From a checkpoint of a small transformer trained on Wikipedia: 11.5M parameters, norms scaled by depth.
Each number is 500 + 50 x the weight over its row's rms, rounded and kept within 0 to 999. Layers, rows and columns count from 0. Numbers have three digits each. The size before them is the row's rms in percent of the matrix's.

# layer 19 MLP up, 512x192, rms 0.175, rows 264-312, columns 96-191
103:458590494440549516584380501415506544510505631541553569529483449563477497457431508430494478531488564527484462636560470528457434552573574500500510504505476492489504513550535526559591452478526515514492528339523478516519466535468570457467487485456584516435439556471457593545453420553552592498
107:527429472507565477508555493490487588480539470498488402496472513534422502517540521452483528519561484515445414482484533465585438514479472447517539453434572428525517639429564604517565401506484460590464535517545437530466410485447509508468520535576528492485477471532446516470544452684516431406
098:434499421553540558428591498375571563485506541449555467505454530535456431465525481491498558539411563537458542425519483534527537501614446468513516561449471545483513472474478478517521451542536492482564550508603575440409450530554506478448587504514553498433470523466511385495518524511537457451
097:486407553453417486542468559396458508585502457486466423577530515471508487490507422464440498414607498393532537537451508587573558590476530486543474448448583548463508457494549423482465467420518533521367534579559495524458491589473548571494481507584511419514484559485502516397554453483512463598
097:462483465530539490512358474487479629480555549585475463506480430476425419561472496508570496479539552426503497496499432430623387535527473475507469454548498467467546535493537531508503408533568448504488430498497577465519515479468528495488591425552378582390485550600457474507538440526480428473
099:471569490524507503577412479476520503538491561532466456530443589475547456425423492480523529415468587513439412527523488497477517485643402545534440531603595489491482534535452544518534550408496461367536459508496398455511460444531559456509464482486459570570531552526525462456485555514457496509
105:540472439463526593475444468408584503426465551550476513619490467476513548543432478562535568535529564381464473553494455502433478490507500521516465480490412438494388439523467498553530529510523521570508548482447532410500596484530527448576477471540511402494407404537511445564474486529427510534
101:522600502528528468522518511533496523533536398505455490455404433519451491367509501490400544564453505327524570466557547471576442528500573534496419470495465451485490497468495518522557526483434372490478630507507411430453564545525485551612500483472467518478515506454483500601445440541484439607
098:539504504537499496476435438426456516553458501546481472552528629508546513488565451571546469460550485524448527542470503436496529577464459475486479519537519528486507445596507489469518409546515473378527561495543436515532520447466517529483475508574536345433531509533552528537498448435469445388
100:473482462459549562461581582429553531511483567560547599441446533515440570448494506497466529486446525599565526619477498487476483477633528502620463460613487582526512516451594404515437525507601409432428456510434498464507474466578493473479495523500475448509570495461506473465492430482548460572
090:499598480465425408513457534471490485558522575503507543408511576474545524527395529498477528550484484521523483434431503517434563444453475562482512559481504586504473584467604543478487559497503558436474467420573465467573499491478526415485628485525483460408484485514583532489494465496562551593
096:545456481527552442443488496373420568466519524505486549582574453467594571511526455583526490496424503507543488510506483552516498427441500578535522535541447434516562555567540421446396513489537485520533495571448484472544438419466493493530407530396523465574542497488477551472515527475499455587
096:496537498550537503439545518539586484467472495475525561570571524462447470482490436501542448556553492527483421572414552497426550501503477514462544432515499506518435541555586509572505478584535484461506483386421520569554447592493498449444508565607502435518511485501490472526503443458449440554
102:528533501508527492546516502484461465468547456540514546452482390480510516400547406661405479571508470474556554495434560602442531571482420511564475509440503557469548517595512440491384476512493537507581472532565534618485537522581441488469468452424570457381539509500430465436460528503540569495
098:520478471542509528605432452480521519498562592485477492474507512469547525509478443501485553558504529464516532624501573549538530451449560521524544496511507566484527527428518504491526571477506571536434489430552471484490464437446496510501522444523496408472463537529578494598498393484505537535
105:469489505451453513551442518583525435586540421418450515507387374600461573460604479518421589523421461544469525549584482458640513481478451501467427518586450519472542555379480486479483520538471535579488530568510440545505515505492475526501500464485529568533583612516536486443547507507549476579
090:494436403492546552529509541451462485438508574517419513500496555526487467477384459520489544464480529494549463461468449487507461485541547460558489500549455521463523577590353507450485530476522509459632515470454530490551613534549527557568470534539441515495479497489595461433489524498415586441
098:510527476567512558493457533477497555492449482572596405480599525524545566478514431526525525479524575554568454501446580488442515510494514523462512416497425566517553462566502526573483415443428538566503519509501543550474585522431509487472507505481467501480450518479527521518476472501469572407
099:554447496547469578521533542492510586438426423626531545552456451525384468482524501537455468560543489457490480475544479496532515414540435504503499480463487554519474596472560487516533523465582523511497423460482478491543488447496435509498493496590432565402516465540447532491460439461456545427
105:504545486527542569428485453512489572508542428486518491498462523550504498403526510587483543531529535564417534419472460521525552405524534515474572520573538599532393540428490523525555471563485452432551495439483533466477432447514459494473507538466518515449470567496524477475522403530435538601
098:438481515540449509461476574515503604534522494504447428553570473492557426533511549451447521489516561486523497491497466593477547559480469445516405452545462471438551504480498444539398582468477486474454556573456430500470485449462545475408476459507646467572561447551437544508596442491489557526
098:466567526549507510476503363428497620560524532534450499438487474502555491478471496487526518554472493459484473424576570582412569553558436560462529554515569526452473541544471431613484514513569462469529530453431402501505521583448489493506484557451501513524457468459402581591481514542478554490
103:563420508586455494370523457427461458415455474529566486479485537427448550470459552504424482458486515554557450456542451550589506440458506498519540487507438523536434553406408528482505487529483563570563537476475492451577489519563383466418522524488465553547498496550508510531629491513381496451
099:483437484512504459418532479502426519514511502530597513548477509538469512542523434549416467546479515480475430470494370470391534425478498465445530527462493458558533513526562490486544522514569531520412495502388493458499432424551577499523538553524516425529518542487579543443587563444429552573
105:492451496427494509481510440535523580583530504517668533476587489483529498532513509575539478484519530534547504535465484519458516498590530435519529496609529499460540551487526566468405432417494544546508473634531461469469507482503403533509440535523473443430366479546533555548436546458541487544
096:496497566524415426499464469452570429523524493555499423560497542473553534581442437500564484559483486586591519507500593559592609406519501423582482479568497575519562541547533523429495504617498564456490461414435548430580470574516468469492487535439413512473533538470483410594463466481449513506
098:491581564564456445458510533484552492511528363533535572528534539429393542491524540577457537450420484407449435477494458502485500517482553479541536456507521521548484480535463627479468502550524586473443557501524572486381551492461459415497418485476529557507595474488479539494529461530511478499
096:538540407476539483401498644552487447537441515523539516583492455514520454446450503428458574489504576444421467436466554423441553547544494477443519529501539495528486500459489500532611582590519505435574496595362503486441444453590543533499505569565439424464480492521404510531495592585448558417
103:448476525495440425483450430499499476491487413432520513561440599540539476548445486393369568522479487528486422457416500534424492546571488480490444542567485483501590466469493522515558559457586523541467500472515512431533571465458466449518463590471564547499550435455490516596461457463461523540
096:477585488520518416486518446512481421532555470482545606552429501445494434504452503444480497539526535457515465563403551526456497520514418439534526577492486447471471506490555534501526465477485517499499472465567576384512413573548533500448498459439577512515623580576360569589404477505455447573
097:505541575537571561497448434534467560511479421489536582464495537546454551495396438474541479439549432474456508449461554520542481452499420432612502501564538487511470497510507498560527526621455510527454491442610525492549462475476523475525503573535461527503501507489479468394503626410497506524
102:519517500530472514543518463546455512496484501435603525488583504505531564473571495486542428457505438513547568523569471454532589465514431484552462526405509538565373476481404481449516512452478423485483542461447491532441430486543589519391577514532527427508429432450533515505481525520496422435
099:492507453625590467600513456509477561388486566470480583494517505527491431462530525525455404555528466531435477471582483540525481456600460523470568556482518517541572622564515488590556481458390432469541566541510493444429483534519437576441523532528492491530581513440449609528418386479397421464
099:575519489581502572578517453451507554508412590415518454515552548468465515498528499499533488497562440588507524522538552525492465474593421512525480417509507513505523455468469515407580446432501481495488474497460572355484367418512521376507503429580444506501479529529513522534468518540534529468
104:559496508438440455540587427477511494591449553464496360402410511575507542464486507439500491490505524470496486525464479499410562565459512513466475478441451418497538526542479460492504570458550540495551570500425440469474512508519484506525589574467514530518496522448517436445496589401504527480
099:420512499507504595435458534565475453449542619480536534560466529498502422545418495550487511580447518477554433435499587476513446486555504529450531559480541545521503449485480516440508546450445558488390557466551477437567483500620475504520528511492554417481520540452459446572440597451521509511
104:461527477494525461545476510547469554536530540498522516479497481494576405456495466515449579472498392493464429445595533601439493384473472406487540513476366471531496658522565440529503483573470564513482518464461509452570457459497440523476555492485543506484467444514606574613542490444534575598
098:510494465501465435572527433491421449583515522481396495481589498435522528468488503527476534537394568539586421449389550544539504538433586443550489460476458489523553499590541535472456559488477512562524504539461493475503584530489420435528587490462537499432522431451454451461478575545546488509
095:527490452617428540489519448579518596501472450420509491470485439432504546549540512436468467481481467509503485478487548570438598502411460431499469487552513531476523517433550568511514473484484551448491565545475464531451439540458455512511467559529515584531514546575535489498485560504544445515
095:534586501453422446442410433544555500404526458509608464465469531477482502470402459432539534514482507529404439494481478514400459476480470466461414469486519474488559427555497437444462491489550558465476507481516576519470443420456473525441494560533490494552488568547519531564473535563573591549
104:499491491510572465401430533473463471530547485520581511483474534490528411562466486467577573491376516491571484528506516593522570472526560575465420435547531498475460557507554456458559444310530428491490434564451515499449548412544564518539464569446499551518512456531456515570487507464515554485
102:421516569479510438551576448488522543542486498523469475462558602430590547522570469505483478460531461562551479521518549420486445558515521479470542421497530466515553542586467495498434482550517467517424554450487508439564496428474568484586429455542606544571569430449483455517540462544520410556
106:540451595398545496517464488441443490516535524462499611482483532553603479582464390508599514468531396488505565489490530534454399612487520552588515511406499478514566535481485581452484464529505476441470399513612539465413514523572443446437563457541472373423485449468521443488525483462546467550
097:487496581491616536483562457500483464490545553570496482518503502499562519539521440522476530580516383453510454484464488487480468556509427454556528431527429470465552515416541416432497566458554385481493509442466453525556496429581440524444592504443508422461585508476473477525394507571521519415
099:521459491497539482504435441439502475452479542538471538445469460527485505489436412526476381455477589539517549461522400625534503490536521461530503580398469496456592487423589523442561450457553498625511528506530501516545543534514470444558462581459531509494427440478489489505484493547566461593
101:471461564583559467566345469449550536532620493481535594484526488506500515520407552508502493489504496510536425422470549515522440536463476520471491534459462483554535497453549501534549561458453467473428531534527533519575588487518430447470416514474583424532396599483530537421387479509461607476
098:566456587465488579397513571517534539620545462561477671471456565515571519577506468481468504520475503541574495541552540522484436487473477477531517427561505402537448469472578538437558500532447485572487554449423409476515477526479442492571515469481546507499522463487574520466503471505475464511
098:446438457556499554496475504493411499557475493528415508527513465405538474481500551471546458586419507546466492476485553441454441516521418487558591461556524423439517552433581448480611511488556579482515538523575506515455552535439529439487489543452596410463562508507527462492443559527497420515
099:585501470548419497510495516493515533490549476473453618532443523493516520442497437420525504447478548503518569574552395571501471511517525433511572498573470492490498586546558519404444471479571461553597581586511538494499480515518538470517375449512534432518509498492508429523568549400560404444
# layer 19 MLP down (transposed), 512x192, rms 0.0933, rows 264-311, columns 96-191
097:506553539578425513446592444551477508448474475508432484488455459441452499458552540538494524496429480459475494415549551444573504498451468531564420642559436459518577506503521580426457441516570474496593520574557492396538518522563429429530623498588451562513525488502404499496589472521544472453
107:534492489500497515552452542510499432472548511476520445488445470539523330499541561395577442525482490503599426444462545599448405521499431504605533448430495530488487499470500473428423535515471520529511535507537499527532454510486471506484490504502558480413426519520526542496586562449514446581
097:587490560451486450572490585477578449528589536470533474517513447518578510456575528456474488594555547532432554470578470514520496431419512501421542519463557481599503547546523513447512480480507507441534553565495552422505367418455513487418509449473513562559481396442436527459455563369499527462
098:512425323545525476495480437524558520443406553473477510455455449607439458484473500492459529544468489489391419435502465437536497517487372422496501538534546485508488480524453541464516530543537422484607447470503556488584488554588489479445512501384454499526500474559554410479535559582551502567
100:533476526509472514510553521549416537573503480511523495487559641478568446533534397579445534509455480542499444532573512504469511517518487548489488592512487554509561550493545493565480534459544520493516501547488528512532471505455537456588540483490521424510495501526511504395520469482409595506
100:469463448545493529520580393470518473535515471506510446507461477454511561531490523552492625535402494481563524538508516433530628511518592529484441536447484533458450471505512410464518543485526519477556469480517595480467451522525578419417527584564467531578496510548542560411521521572508446485
103:517630488505511449578473524537511535541516544502556478472475505502431602482483469397478506484552475469441540560582546481479563401540452462472452604487468488477411473502464538447546474564480507513496535545467525450543518512536471461465487478484486374492427511420531524495527499519457425534
105:525531517593571524495540509479487489522419522570471492554582498425436506537501481578483438502537464475545496478448514463571493528606428475418438515548495504655506507643421468437510432504563571518487529555500552494500392490432556479406506476540551513532455541457443492436509515459506467553
096:475532493448533524514479491505597545491500429525479532495480406503557542411471505517498583499487513631551474530577545549514471419547473634491467500529494472586415458568531549484530506451492443567510525462438441474549533543509412481402495445507435517558379488589358512488463577532623531507
100:464445512511483423432491431563446504500550356446507483560559487522481493525516550441422427420541508434479480548557442554540481562415538473465493453485575576538511489498492547504562530517378572442556462572519532474483514506441476478561482450543572509489503585558465566462531549469505527525
095:496425492577466561505534564498534477526550478466510405579480457455473442479545408582488387454543536490479522473507463504559513525526540589582535476537552423533504466487446591523548560483427468535525488517508642391498471416441571539508461444427408394477499459427486569528574513444584453427
101:477511453518492517509581512635532509503514390524525356441488574531478539461544510485560527569538531476575514532461545437473566559598531464447571421484614499414482397410543480537495477544469432524519453543554483509477496532537481494464451538500463507517545508482496500521528414502598447401
102:541507473506565439522551459483468561501480570521418503502455557486471426474548530454521535509596480491522554535481500468540539467451449508554485476448577547537572477464500516463442444495412412495448418485494525460527600482484512500482547508410543457418528453484551522424495474495489531469
100:514491448542565459520548487496578462509488497442523503574481473524397485532549518491412501460586513516600382543511562471547437507401395454475467513591519472530510600531520561504517497544568552610494478535524475545444496446477468410407553561601475442515511456501523457422470507529410551454
095:535485438512452450396545502425400511468373439491466555543485541440533511555496544429459524501425505467454536402525434517435457481529467536571523538526544460495510485444527571548424366389461480483589570481470570530568543530534485493469458553493519512444520477477522485481462463486454462559
104:475466597526510534412443491484606541461528451467482512532616522421435374545437556431545501543532470420423535581526423503558441505492462522531520545430512552517482542463539490464479512510508512478572538477496526488444564439493559435481416600522434415402535382542433436430470485505495475493
092:484536525550375417541483500537539450551538540543609563537531512468529540513548464544465476566558506560531421524496461479484461480543517492391461470531509480463522531480504555608571543569506496472503451431572510491513496448516503510454535464468529497572502557558418453575505441528514503527
097:533547489452511466527496521542468418493507491442409455525414576490480520514530570580518524531510465476535457471472466436516485479448470445534491558547522440427506452453518488465517556451552490467568488484493502551581459423569550465509494446449513612506532502450564556501551556422487510560
100:507573465440475454476500513558490501537446459517443497569595395433507508310429509504532488558575549518473513506574489548495411422535565508509520566452540467557523473496406508459518609571516428431559504562450508509509412504415492564478469541513501543478492493491479441532411551576496465513
107:549471506531470527548409499512414508532493576519509535494463471452447491536498468543432455478431510571508483576471502557335510490478516505443471524509562462520552467554517470515444459547464545477424509395481612494463480489469567517483495415500553473494530515447413463511459455494447526527
102:569604482512612536502541423497501484559525478504498464498449535542473547425550485611507541440415423531459532513511572449453474542538496553552538537516499546448468457585476463488547520466605569509549465459516538497505427568491496466569491508459452448446454589482582504427527449513427481463
107:468401485429441500383557468464564494564514496608492579483549515519582500436457592447491479472509504487548517506451485491497517444470589466567453565475429467465540485484557457509522501488475486517502515536524545535527493479553574442415503436509466522386555501475535504409502597577448561482
106:533608511489524441561535552524538480532522467493478467536453550537559504520477517443500530462507459569424436459486585460380534573529599537473562527527470512461454389505501490450478459553584474501529471554455540588431452537465522483595551551525496463499509527436545571493517490479596480520
104:513598451563556481535542522486545496499501509457507578485520493501578385477564456513510515524625471505471543426460575557503528517553471497431497471538451563492566462531477517383522423511623497515488500565615509530584506512506356424538515507504534583427557441476521507544419496441553504558
109:561439428483508487417506532602461543527497514560381484458434470529525466513447525437483427502484460551501477508579532532496487484491477508561471536582501448535489403421516524497609545493400517538511496514500510562543514628624446478461491496474442487512601494526500416484512489462430517440
094:521478432457533431500505516449489526529417584471600538499369441552550476462506452507470571447397509495441541516527533456542518447513523599516485597519466460475497552529441401526484482502448465457430535559484514492389516538418482502605551504519595429463515469502545546466438503534533496362
103:443517508438590544494458524526498458476576596492439508540492504487546474474490460475569480480545471558598424550472546460521491510409489459479467491458477498528491540545532517472488587487595497497650463488484392467537423543521518557558553509480446551569503447462542505495527504532497516516
092:482382547579532486515523461457513435470389549487521570501526544465508515492626497479527419464469529512470596518545427477515420437507426472508485472452565410547607572469558483488448511467459576634485512524562489584450569519425483535512620450546508537521403467547527471594504507455395526575
093:459486445477435543552409450475573525511433418492458545464488533521640470455481425475487481492520505519434466493556478476545460502466472461550396442542463541494512562470448548563473509541502577499523451526542524506570483499447623562551401538460482404567515485405545508503535477487550439463
104:560441511503553502470473538505516518454498478468489457536594439477545534400578504478466491425512529443558558474578401454555528492474465482452545396525546596515525496610474580387471550413422549555517457528572473504551437501420514530550536541521412571520478513549506468472553463548439509325
097:500359519530512494530514515397483519480502514423488481550490531430542467546456509575609509517411577536506537500535455485470543509493581511446538494518520513465511572454515510465600428457535554561480536522466529546494474574522412483485538524436527488413580453495444485554412381490444461499
096:456506428489455451551484580415567526452474470592428476385547561400582457497521429498476494474556496459531535466409517459477390526526550496598515539533561512576403432407471524520520530501533478544472514416519462511493464507459565511490507464465491504508451481482445472484502443556500527533
094:406504539490495543495555455505510571534611492504483381494458616499479539473440597507545500485495565444549541483560468498453544519523401516504477578490558569505475446475425476510465436489512532521479505557519568486498562492455510441484523563489491525503512529490473396526482457594510438430
105:494530580521463483474450464558524472564532400586573523463551539451447502517543455634505533534519526477428446468513513494363512478489601503531554523507533497551506507499593589567424622489465591606496457519465439470539572473463463564521463534525456581571500484494569557483476489473660478525
103:573598593540549467403539517519444474482506487469455460510492500550481457417536410499599498539538497472541599524512483488534436443482528499444496484630504490514476562518393511569591467460463552573428473467465450505494553489400561429482474472513427527495433523551417514494555525468556540581
100:405630477513524464457478465470495514550495540536409581547520547467521609508492562447566453466509460451467568591391421514479580490479501568538450500529469417478522488576505571489518484436539484563499449619498542498490432535448506536499512381458513495505503526516518538518401481517539574530
089:477480415567578481484495502536511474432484452395490451441540528451581512462458460389531462510475405427442422529470509517541448513450479470542506493400475560578596547545481525544452552471527483425503548530504513527511487507425590423446528483602569538448472446475512547537471584461447470518
095:536539530499532497597411540514573520464500461600516523559404457499575468407577444630491476509493475475474469466541591508471494475597517571542413555450553479517463462486490474438517555384576475501508530424462490476521390439427424481452501505444481462500544606505553414514525485510482491495
088:569518458393538535538481514523505526434479510522475377472480446549498513534470578481491456498486450506501478523518529514453548487578506479485476481487456449432483442472534550485467489467599539446525478495495466477498584562520403452540453529444591560487505478545482468448504496438520581414
099:496471565575517456563469532442558530440516513570503463502487454465491493488498526568428443595508370504526619557582497470550517512539471455515413490472537524554527491467470433527401480422573484444425615505380543521478443541543558443538518477549375412528514547463511540426473480475516525420
106:476550524541515494406426566445555494466521496550486460494472484504551552496442542517575421421485418520466463580568595490521408535482477524562472458480531412524469492484541517543586616472505509541482465519547509559589416481456498530480550481513544453500467603473520437573507443631554536422
102:601381498462456500538541479547481443469487453543456506476538481501423505531519420471489500467400516515412529473482417476551465445408457619501522537508507470578442474484504507506446493361457446519502518580562502625529457429531473473442547480510451479447554455572445573474485584517479563523
098:463561547497517569424541450540549530490487443516489447463402502438423509452551455494489522538462417595572569349522475424472476463500529521497495502494571482530496561506577470601520519512547507487501479432446510598538516467524434521465519468480541477512511486511481437516518463594503503581
095:591524564471437493505511565459490545508507508482525532543524503457523467491582538453456567508502455455488488549481551511550532478548575513511528542430564488618499426492523491543461462489490529526508573519518514459530498602464547517567447521452481495583438516536527516442630488614415461497
098:507563444457464488488564463544504606506601442553524463550623524521514480488520492541543494533524471444529506504470470474488467606443598534475490503549522546429561487514509534592463466560519452582529472549507384479541503477508454526542504591499429458462474449585469453523601488499496539586
106:562517560565528516520489497464523541500495454541524489522516486480515524440497486513407573551472469363500523488512566538497503464522520390571496443440605503586495444564430501475484436401424505534479499523436544450522569468481580495487563541632506523501525429486480466480601550467413459587
097:555422429572534519531503511545567576501531492566525429472497460482490493490416510499584556521557522547538508466534527519492441518540483458477435523547555425535513571506476528503434598488528507509512457468484483486584407547488486553485491482464500467549508552575581537518502519484518454498
103:498569535510556482549407515492571518549556533498505525494654518557463518455494425569527477521495555535642442509433451470562536480485444441491451556474522542534511491518524454490558442456523541528520500396597546449549487393427535538520537506587512613574452444398493519513535481506616405533
# layer 19 MLP gate, 512x192, rms 0.18, rows 265-312, columns 96-191
103:492549502516483514532430609547544456415481389608506422461504474554452520488548503522460587445537552451554496490541541583574551594460572519484475493527438563435386485440446533497531490513495497425528460489577495465509482501517527486489437482548467590519435508487466550461507515468416486553
096:447512541466553498518570510605424471493509459520387558469569444489476554593447452509573450443469529410603463596463542420461490477490475430523504505481471448507510516530468557542578577434477422561453444438395428560497497514459462540553461533562380547584583422498498568482470484505533587452
093:427616521526548432430522517515507502408474557465491452355442497576496537562525542480476505568433469491535457470517566422496471377496460476575521557535432422482470466504399454569496451526455476515558508393513489461526559496570504462399461466472461595456485487515406460540521595508488451452
097:566456421405561536532468460483495528441454595554583483578646441581521567541418550464514352455481495576408499509521485449500455540530482480467533448567555541468455449508508587530488492523542513488509405450567465407523595500476558572460605422553481521360427536520463595496499475565432564496
098:441527526454455502478485479547478529495432444487476585565535521502523459418441511471496613436507549535539462531513510463518555506520463503486495616494613473521396517497458537505554533382582497445517442551446447459447543491554522441476503509548463545510539514551510445540536522506456589509
102:484549432533564488513562530569419462520588484585487431380405496461479490524496457447414462418537461532499555555557504537549552510524435509549568520445580489426518495469448518400459482538484504515447480481547402442517518521521469524425434530467412556512542559410523518472416482532496590400
100:504503563475427547621498552520512522504383434487525473561471564506516432555630580517474492444562587487529502432457480438437538468527501550434462506482511438435463457549609538665502502457485515456582473540505518593537528530506413605410541517573498545467454478627421526384484590468462524467
094:534465406478439471468572445536452446560487522493509445511540518506536533567554544601574445485596459561418506434512492460516568452429466522407482527476561590405521429482417474489472465493603507477555511499562508593502481479474482496564424504530560416441453517456535454540503526385455507508
100:431557469525508485571493565556577536593576472482522498552456495466503430529519560463471534498486482440490584517405520460543656522471465495556404507468547516551483506509469508494474534572582498531491519454498493409480553544456461462548482505531483517462446546577479531362550430501482508470
094:399520502478471460455557480512444476544480527457510580591493506546487508453427582547514522444559533525513480593553570494521418507505472516397459571470539585552510517452477552506540554575444487537522496467376519483516523388460556462478591561458381434498517454487535522427516508440426468578
096:454439536536532458503441489499495458564478485464423547499485505520439528492540446433496471430435575474526525517548530507469565492474519577525542462559489503490587454560478542594432648502491452540442395561531604456525505483541539503626445531510455441494492468502452533469574541495582532490
098:473501500504536530409452578496612477396478403602527473453560565550413478482473550546470475590537444469540460469452449498488479460483437496490534411534546578589528598547455527477563407501518462467560563403475471558407391493553432461503484442525407465601455549477559500557548474477525460549
104:454521459532543548451545482487607501573514510539575442482500540514465499600506555383455472420548544590471455554566502432512515511533620489404538561575449505534465527430538530480532435533437485417503442413454474453581420463434494568589501571596451594573426589514535497692571503486486455549
100:454475437547502508499496523472541457565629586451435380464565520492530463451518480477525502515522428433470590537496486446467519522562525569457561421470491574503438510573492484464466526545449534554442450568515523502449505489483381540537515431569477500582480469431490520485514501460482597478
103:550493597569558498407498472494581451435440573482485539509509472436506499502421524446520509449451445447524514432510453451460446499524574534453522494462546593406519475585522512480503427510470514475493530454547491444488500457517568509530520427592498526491562401438469633549548570446489473521
095:490580511473547464436486423494467463475429474490394416540443572535418357531461553438564489519396506514486470581475653471494575493534440473525564525471492468548495490544452518392521551501555502567483399495512551470561532474507519513494470538473446513518376538458492425541538425487529534480
099:563535552490541582503470579438556505505447444455561549459576560541557512509486460507577488503504432491524456449508526481462503501537567480515487434484512577458522527417511517525456483383501599538421454465524561465414453516408590510520451520446459466528479513502593449426474472511548527426
100:552564483486458470465495438444549496432489415483389486507492478528554522552507538589511545516589444409498514531524488530487529430478589567445545435486417432554438547596593557497553470469588495481447566616373542453505446471509511523594495483416568404461483502560533477427446520543564457427
106:491568503423481426532542525511599542495523561475410449427475560530453536379421494370575536549479522529482480534499489476469563576530510543521441491483431516487550431527398612566484554402531514559421503537567552394594555458470492521463557470433522554595560480531503505522490522444497453445
104:506433561492368500503498564539559480500519430491455516550477509521482466436482506393401409518536533419472460519525441536463511541530574421498499437522465504473549523500472544543466568504495543465505549493531383445492544536471469523524578429499516566482544450469492448501542538533552552513
102:545521512412513520428461587519416376435541557447529473445543585548397479420513478485474502492522433516497552654483517475546524485438520402546526468518468538496498435446542461442560572531479524519448508527585524473504540429523510504463506441507492530488510559591574510421528477468579478461
100:524541586416555504388520451451507501454482472434533596448447514493550493395439563586461464478559535506505489535521471448515491476528463448494481504485542592505436550425490491604499574540532460542492457508389473485595418567520422575508436537600533570582527504481462554456542411485433472467
101:527620475420583494529561528431504490466472485352457499480538491535470461548470551397547521518457491539429601552491516511593495573450390513492482520557524486531541404472433517466506449457523463503562508571528519439494560450510505454483503479626464558470523487453514470513491551483519453437
101:530525549528480556508455451471442530542478528579583375543502427503506497488547588431473624532475452495532505459517523514477523476428501506532573577466509535496503526479529498524422504426553526436535518453430457643522466385474521492487506476507498466432544416422472518511445473542462517410
097:485476480603534433510503547551444458581619501474466402560484487387570526486475535490511532496523510461588406429466464479482567543563507501481470510536502548593469541527633478484517461546508459512421542551535453515506488538502379525458416453553460489548497467578439463605588467508438559526
105:517507559535484482457540496541525487492519600463508470532524570464482495521476598529501449573463566451550542622648463551574591473492511584445556514456488448500351491506527539504517533438483511437458573570570449489475442501493567534413488465491559533528527503550566500462387563505495569467
096:513470503612546456627464410547529537522493508448521542452471503429496580538505501594559406548582451516476506512455447563558478468465527530572540457559529542514546521535585536553354468414543444551428505497558468608533518531437507461588518494484570616443499441549613485529493376465609488516
098:532496470481591580543535563558561511540524603550565468453517434469492623455543527571542508498477561448521552521469440452482548457497484506524537505435575487458386501534533570450420489445399460502654502525603474532499492518534502551491484500583451535504483550523566530461484601462473558483
100:525381563464444481546482492473517460583476493439520530463483505639431487447581507508482557468419417515529442443491577450512569453547525458562537504555487563373582470449558491420464521527557543581413506476524542453518498575541465527459522522461582493534511528494525528428461544412563533549
100:512502461558525454476490462474462447494486496454456515528500431426531525492572460540476569538468547524522536508665467444481535640485461431484478462533499477414554483508561540525405506428537461477551465467483499515481547455561533457461517440629583531477631525550526553531537373538491454420
098:523457447485436434518519530535469523467472500484515506455514558493530513348548550430521452443465517516521495538586473443533507464447464502494443575403552495524382425534513480403486532432544496468495553481475542547432525434466584558416539556490515485531427513430569544593444459452543466410
095:500470469617474535600496460432483572386528486500444569462497445560511477461522477610430467577526469504490534478550505526439512466533494527523517502456497517582521549603493517613592503448450557478538564543477467397441501539563452585458536506559510504490593459397508610472413391505474468472
103:547473527544544547417539500462574500540408534391472484525543490471515504496503521549471410539482401505501504510579466473485487471514469534604453510525545593487581439486508459452481560499553497547519561484460625490465419536546432480432476492574531531524421373449591589531510542613502564522
105:506451493463468510425519587520514550424414451580490559449490506510446455520507542508477515530367522524473527485533459467606473409522455524465533549570578572555510473531559494424429499532479528542512503535507493505575554462502426473564464462435518506597597458542507454563495400513565438520
102:517516457462426573527519594539410524523446511525546476522434476440604562459460580528556483420440497509524511470475500511445500521477417650484499469584524481430571544459478508520574520490498451608455553484493525608480423446476447545536501445462501454576516545509568450425397574495474528581
099:549481483496494548502499510445522460469469436483492465472414523525450570499499580450505414517516579477487581585462513393543516595560537519547463502489605549485547404458437536463462571439551448536509477499516454584475538503466505499527474453525441503587515538554408429436465499546447376382
099:515538561534598505460411483467587572488509465575527517541465398538454512509575523501536492421559485454465589559590531474480508430569456486461525483554446523480407538360448425563555484517511548449491522388523515486494432473523598587466430559507478525543514562511562520539588462515491495546
092:515589565447559511540421513456493424427542498555444490560502520598550479555441562559500553569473495534497536516469494439484476487515505539523528465498436447451525483546475557494456536441514479467518453400590499457517506548541529526404537410487537496448466473443470448479513407494496594476
097:550531566475473498506433491603458509517525454499544491399446501455519522526456357474598556500465539596452486489472495462409486499496541476510396495435551480414515457491547420548511558491589512437448462479518504504473514598455478551574486527559522505501489514588452582552437428554536522501
105:602458434492479543536431544567548528415507525525522485500477446487476537422499590499473483406545487487462523571442532539592480518532446575542517549476441509546566529465454481622512564455518568557609517466515434554578434552453482479465479517568472462449473401527504599507467493489467417549
104:467453476421600550489490528466524533553469448522525454476493437478446435436571435532497520403418507452455493487476439547517428404437463537538510528538412529538502396483446439448575508540525520536462397443568481580475468450530464477399465552445405556483455516472565452467516542405508522576
105:571439506518502528623439490447425440513582472468520562489507485577561462571497419492599454520463452505467485471466538512489400568498509558540485469464449450514561489456459524505533422549477476427521439514550501429457451542602432458418626459544450475448521501541555420521542459415505463526
096:510518453542513470567473463533468427621552595520588500448425530440509614579508398558474578558474558455451539492442541487516544518596535475437470542451511561491532503495548540539469539434574481423503432493496557455523458540514470519353337491523480487448525472510507522456517451516362518584
106:568609541470505487494460407554559542480500470491558494590519588425501499489474478469494485589527490479633496499507643497501487516479444428492512567553619548449516488591449488524454537485517401505513640467439402567456488486484545484499582527488513544530522573515481467443558528453393550453
099:481484530527533536476547434485589494509556502565543467416571425511511479500510625470541530449567434496414433466508409514482474416489531508485529495486496561525544424373568540521531558501497416442469544537536519608616467498504487502533426438484533462509511532543548527443419401506457525410
101:489571406507501351553486472437549520438498548466489468541537324463462474496457515525512543589535415481478528419463478557521462546462532491456527527519465630494507570533494567531437522509489522454516467493574472508470632464504530512460399470520446439535497573499435563555469565464554484592
104:433448456492578534472469526500538580481512440559475536421440388540463443489568565515440520508481456501480454451520472521440443596454497494500443398494513484458468556540555533539531568543511398451423492498506486439595587510492429450550535483495534567495490487504546552469533449514541382503
101:462461498434439586578555521463569583514549511443537530529503434410581547516519447424488570500414517421557486540434439539502548541436514461406548432518510427563481503481475456486557458448427446509617529512451485450428536574524544506596441498496589541502472498474493473522508439452546506474